python train.py --hidden_size=512 --vocab_size=16384 --norm_eps=1e-06 --rope_theta=10000.0 --qk_norm=false --bias="qkv" --parallel_block=false --init_mimetic=0.7 --learning_rate=0.00517 --beta1=0.95 --lr_head=0.00595 --final_lr_fraction=0.0 --max_steps=3707
Each number is 500 + 40 x the weight over its row's rms, rounded and kept within 0 to 999. Layers, rows and columns count from 0. Numbers have three digits each. The size before them is the row's rms in percent of the matrix's.

# layer 2 attention output, 512x512, rms 0.114, rows 428-511, columns 448-511
100:486532509509474487501482504507477493552438458451448421567523469499513500492524498480543458497511509561436571504513483499531494546508480488510480571525502418470470542510484471411438480477413552
101:507527499471482507436415486581555497523487459534503528561457486453488517516535424487500479490461491446455483557460518511429567559504550498414488484464516505523541507497508572470486441502547484
099:499506482502536451469540478474548552528430514483485473560538520542529470564423558487511547472491547479480455493500465466547479467518513430506507477532516525427465443612529544444479508472506498
090:496464460517547452509557503396481516580599489475576516509563573499509488490476479472473531494510579507495506522518509464458568439481518482490519500546503453513456501476484510467460406585475465
096:473499499498580534549485481477456471430519513515550466521525501518473481442439584473424535480454423416490449402448489519472570552513522516514528506511468490459537541446543523519524532515403461
108:574491502550475551545506554587520508474494488546534466567512508467522503474528568486459519475531490483498525500548487504512510471489528503522529504448516501466486473481498515484499544429470474
103:486464537538501494494494497452477504513568428503595454530540482555514422487460521479567481484586485511564537537575431500526425495475505486593524564458499497421470511533547525551512505530459496
100:537495458479505471505482522509537606491514483521488509478516523570501431485462489430503554518540477437454491542496555491425524492507427514447544529519477527506473496440561539536525479498492443
111:560460503534513493537472543487490462516523474507503589473498514396462452480580466499483464533532515486576554548471491524421537516570457442457492546513504509550464520476515465428521463510533502
104:467507450451578476421501497457544469469455468520516497542437512520508485547513512561485501493458514483399441491477542463585490499450462490455456477506502515577500510496500533448461511466567493
103:531505541570407486465463492552444467527499511503463580498544533470536552482506509503471465536455531460464509508488469478451432455453484490537491484529520444562434449516501521556496545505521545
097:462490506510545535523477500498461464489477461470466540559537515549478457469540478469528483526559517534509450567553560532477580498603514459480499510501458495460512530472497523501534447530519468
109:497469448500518489473541465491449430492499482512566492490561473438466445499449494512505528512552526418586497572466555483514540501528544504522469559545516465507510529436549525576539453473407476
103:490610528507560512510503478487535446547494491444533460498482462572497482504496412473543594484518542508438469507485428545439454507471521454455488517526515443499501506551505451477483496536503526
101:429499550499487576460511496572481506461481535491501507501520465531543481503469525544579523513515455503482471500470517483530490550506472439524576533473525479462515541518530513514423516518530521
094:525558540493593549535496506436464448548467497466519504422470454434436408487531460451524518497489573480506533480479471491478484538503501476442538494538519492538487448568502445464515489486503485
101:510440565426511468503457460487561474496488465492537593494500495455497459537511551510457475529449530552457498506611444546479458471517464461463484584556463526481498458544495520458483518492557514
101:482477483481518506528568453496492546536511437507521446602514567550466445457460614451483493493581499457497440446472481542520495533480515528510556529468485471532482466445475539556429577492471479
101:562483569455500546539416613517520494558472492545490472513538416589485524492527444524517473480575496471526447562415491502535455475514505473534545523451491535546508504529482459506455485529540474
099:526515481516550552451483494548544492490522478479484507501503498458545443465502556469492536479457532498554478509520486444597536477457547501446470454535516498503480512479582514555526482451447497
100:476504489549558479540486500514524481516439533484453539513433503480496499480532472483419487512494562550543467531534496534453530478568382532455438456564502525430546542520501480473550519478465490
104:495510480444505456452542471508542511444548482550457467547469515510498490523566523518511463528536430514598560435501513481471495535493472453507477545460508495517439473401461493535505447527497530
104:503538505550512535508490464491466561535541503527464380517505468471481507475546501508558479522522497542503509470451571495476462572426481435432519534508492486486490510455469468540484489494510557
099:485416495492497456514507550497524566525523548540475527561509562430430456533496537488519478440520465493483462513508509509466514507473477484525567495506514495471588551514487495471473473525452557
104:540502473560531535528508477492477488503565512493502496456522508520548524486524531459508479550525510504539569523462495493562490455466543467534459519519513487516486495513522506550544527543451523
096:500479490496498509552437513467505564554537494451552488488487552563507506535506470476529525452577482417524515507569545493420497466622570495537501466464459486428520558459577530504480554595480480
094:489465554478429584495577535449525463520501500505575494568534577471538541467506512496456497471539528446568493386487546524543530490476506488454535411433514506464484482492443533546522568499587556
094:438539466534526448526559465529515513503440515511540544521525460428537419449469465522498510480511522529552473475516505489405470540485438474543506471491481556496505524580452508505484545478435491
105:508547505428529470467467547536469442535562555535501497565494496586481563460462525503501488507456484505494477468483550478478469494505484500534479492464417563558456546509463482477538533489478530
097:445526515443448434521507488505506471553486473551480481489516519488557532510477504510511469491468546592520479514474521449474493487471566476473498446457454511506486495494553489449495449514583563
102:537530493494501475380543503522481513528570484511476471492487504479529564486558457479629538487514497478448502533535504498558499495464443471502528406507472462558510526474461431468471479510567536
102:524515430507506471586523476514511518462579459580462516507488551483488476505504467508507531505508559524557528492461525506490459436557510581566496610492458500496522500470523432528526481514505473
096:482540511471479448523416488539467542536403458470446518517497532460522495519488562512408507512477545452499472446478463470432452545492505540489520480487539508516500438502451565488517537485561447
090:455537533493497499498504462507502470462448467539537510577462540526454546586495487454516541477483501513490581462520528477516447405513489500492473481429514469531507461515542532527470472539552576
098:493380496409476471432477462587490503512497466521489489537454580484591498547481516509510495394480412501491483475440518516518535435445523437480515505343461504517478478473498499419437530426464522
099:522539450531521510492473479479534415502574511571493450508549531466533543534562492546484486493511545537480431488462456495544540483505461494493552494466496497522480449455406509444560525559553506
101:457571526497535577534406510573543552483431459480520544509523524424486506542553592507511536544479446500500536473471481492504492425498524496481470529468491541467494453495465496424544601538485490
097:501493459444512429470486518536495468464414542502486544508565487497497445477489466458485525497517568424505509436493565519525517466561571508614487493519545498532562485443511427530444447436510457
096:510460521438531478518462508536543504588526472514568515474580546554486590481469479458447510475506451502498446512511435527458516558510547529426538542503508531518532508484476497498467497531481517
098:476483452495459432471542487534469543467486463515462543522529486548485567490476456499493483430477537474465472484537487458497480443551502521495482525486520510519522562510513476487491477523500537
098:516450517455550454497567506539438498415488551496533580476463507476499492586490478487509509480477553479498504502509475523492382519444592541571494544509502530572523556611493495483518527476472513
107:442454508496429463571472503548460407483435571514524503516425424483510520508500537476457458466460457525536530455531401546545498443510470560480530465448510424541512516510539515516564497474547580
099:503549550499511504511547520494433540508548539515502483531492547476472535492570488466429464481523484625546507457464513506493508447536534480451484472552509475520384508460468523468494439505534499
103:498494570500471495490477492536502548517484469480510531594494474514598481496466522480492510468437489486447473522547517488517472489415569505489508557461525506525509529516592458546438468511506493
096:511533525543446467515484568477435457501494511498536532430444455526575582476518491415505491588501511508454531483496447529541541504503502531505545512551492433502502527519474556504541517484504536
094:474478558483558495540504580470440485487510416468463513579434528452455417503579548467502480450569481480484567497443471493513477520453474483466532504467537488502542510520479549477481496491517515
098:497491515437494495496473456495554481450528521481469517414510536470502552490526516506510439537452518508453551475506476505586558507548522489421416530501552558592519435509550509539542537555543555
104:505530492475466529448518513469457508486524551489502396539487562473524513484523552470489452502538489453553432444506480484611545536476497445467479542511536510489429522511492501560473538503508463
121:569474538539460466513458506501479543481528493462513514531433482520554457462497508598489480486474496509486499542534486522435534501518451459497528457496548412514539468507571557465491512521459519
100:559483528513500464539489478469485555467547482485471480501503485542497521377499465469536515448513499508517509463489548511489478492512431532541561472482478447498500472455466487505420423567479516
097:445508505471458439585493498486496487479532429401549529551528521583522462492475425546508472498483505557528491490469467522510552506437472531535465530435522485506541519473534540530566512500517547
093:563478559462445500441435490466504522489493507466513563498522471519484518466506469482502485475472497469467537439495500451340537509444462475525460525481467569408472499438432477515447528481498461
106:586553456480416520477521458519532500529513501542493459473530561470473500522493577556483457485582530463569563501527476495480511467483486453511461479505497442453490497489484549516477494533501459
101:536394471510515547509521529514563594489503496466509459498485537491463440484517571531488578502568536421509553555521553437436496485558490487507579469555543560497510470423471541496585497551499499
102:509505532499448511591529440546498465514523465483472514536493559413542593498417589502505473454538448543496455479509514530577493493491605562510489509559545529557448537550526515588525434503509580
098:531522578470520497526438514499476476525512571505475491477547492450475484514547517535446506502482522508470496555438558457525551525479567401437551440441510594534491486515545435484490529458516472
096:510521475580494531469537521479540512510532485540459497496510515500554543500546570489477410401519474507522501480591487531553554503489486482461496450542518484545525472519504490504555468535531564
098:516477551498515560492451458501453463462490487523484492509498516529472473488549474480486443544495511504507463495556478551459560540552546475483502517581502422537489452502483508513496485454509520
092:487503515520457502489512475556526531565476497477496605497522503572577544487456540493474546501466483438378545481570470569518496598444533505568434528497521503485528516542474521526514578414452605
097:517520489580514502512410564434418519512487557472460479498525441592563440490507443535453454499488515550494481578526573539573570490487450456545556558471553494477483561449528457593527521489531497
103:579472526503436439513400565491486476562487517493489526443476403544562489522528480524485458512473465514499435425462487457571508512499491532469479460460528441514576555494467506534382472495505501
097:512444552515466461454411547516483477474510515430506446551491495547518496460503504447470461479540506497526426485532502429504430451561475448529587541414438539498525489491472522425439558512514536
101:486508557471475465431551502441478466477511463439499578527460550464563458494434590489593451432502517474552515500454464501542500544542543466530465455443466506517486467442523483438525489523490530
099:499471461474605440473497489491495487513538481470539512452493466477416499482556522522487502537526486484577532511517471494500553462536504477470548500497546498477469440483521564560536453488472539
102:519518526483467484427524457534517526540512489530537454487504463551547555515527539533495474569457545436476514488441502480605463470466482518507491491481450510519488464438478488514489494538471487
103:528477513545523431534514501459404518410603510478525499495555504408454504476517429516538523538507510504525584526455536521520483435502535576453509488508531500496503491503525507510502515528478498
095:559467450526493425611491480552499472451465539551470535516469493556489515496522433494515488503449464492542534439504457483521506552497432512504442535467530505557500505483535474581559514432493420
102:524539499520453463487506450555502530531520466516523479463506501520550551474506540475548532497539559473412510438526460444458511445491484515494535516541488538505510456464486497478494454512446487
102:502511420487452510486517502529520565502488449505489431519512444450537515519557491534534470535506447482432510501518513480512531548504491487480501480485466521424483473551563500530463548497394489
100:509454438486438516561507524513504600511534451529506514466522496504503530576505590487462533537439497492519482527502555447454577463530521444494454538494494530478533509419490517424525501463456486
099:590541581462488529531556505475555440475496514523472434449531497445463569556496476568428548542614517547584507522480536503438513423485466486457515458588569484560508418467503543540548525543484466
098:528479534500474502417505490507490539481425527384508497496557503510503528590481544495458505508471459541527506493466455461560480530561492476481480438497423550497490521495518557462563492454521438
097:489493487488463494454531579521402502471505500468470496460450487516471511397515489519496458465400467496487502441543497485504541492547477506475456485530467507497507527483544540461446531476525531
102:519554511501543516467529466497486456496434492477477484526476515440499524442480522464448538494467480493494552482555399483511542473482476561458421472507443518462500485536483500486475629507467432
093:447470503543509539472493483519513486515437466490536488491529497489425518503523534501480458504548500498521464444479474512566463506529500464421467497517574485455492419519511478547479473474509558
103:440530426490516549531515528541509475477471550495510577495483539472524580545518485549502527527519475483489528434523558520457494473463515451534534542531493582497491495532547480459510467504531544
103:529547469407415436518532514458502480493511495477518471520446501451512593494463529526422504508432547472528510478528517548538500505480468492475495503483436490486513479543535545446523503496518515
103:548551541458463483595442524494530489462521510536513508536428461505484501519501480566497526508516461527467531460443494495479560482488515405486482442549574424589489472389474507497432511503516449
097:491518522467478499490463503529553512491525504502453538430501433523476488511522440394441504494494467452562573492461413505535506492459494525506441508479509462442474513507528486525492524463440493
093:440412494470453489554501463515461496524414549508506465425460500535488514544524546526533488456560539493471461524585454510529567461498498442508477495589601523514550530518576507484545485474504571
103:510524491473492516550540484497532521560468500510479482478553541540549483533439498568517508534544545494487515486439446477520545431460533506564509456588461490520421541485449487537457488553439445
106:440455469498523553468489509546590473527476519511504511457485474548493497569486541509520514486510513448455418518445540466574540461507494507533487545499491556472476549526488511500581517505455527
093:494508545443546505569494536498498496516577485512578521537492501572562448461504495464457533533529500505480500526507543600527517472538502464521569529495517485512489487434458436528415463509479432
099:474550476506490520495454492559480533492554570527472528443472485496518481484463513517504461493515484499561526528546465532453499513477558514480512557529455438477461513500523522473462483480573448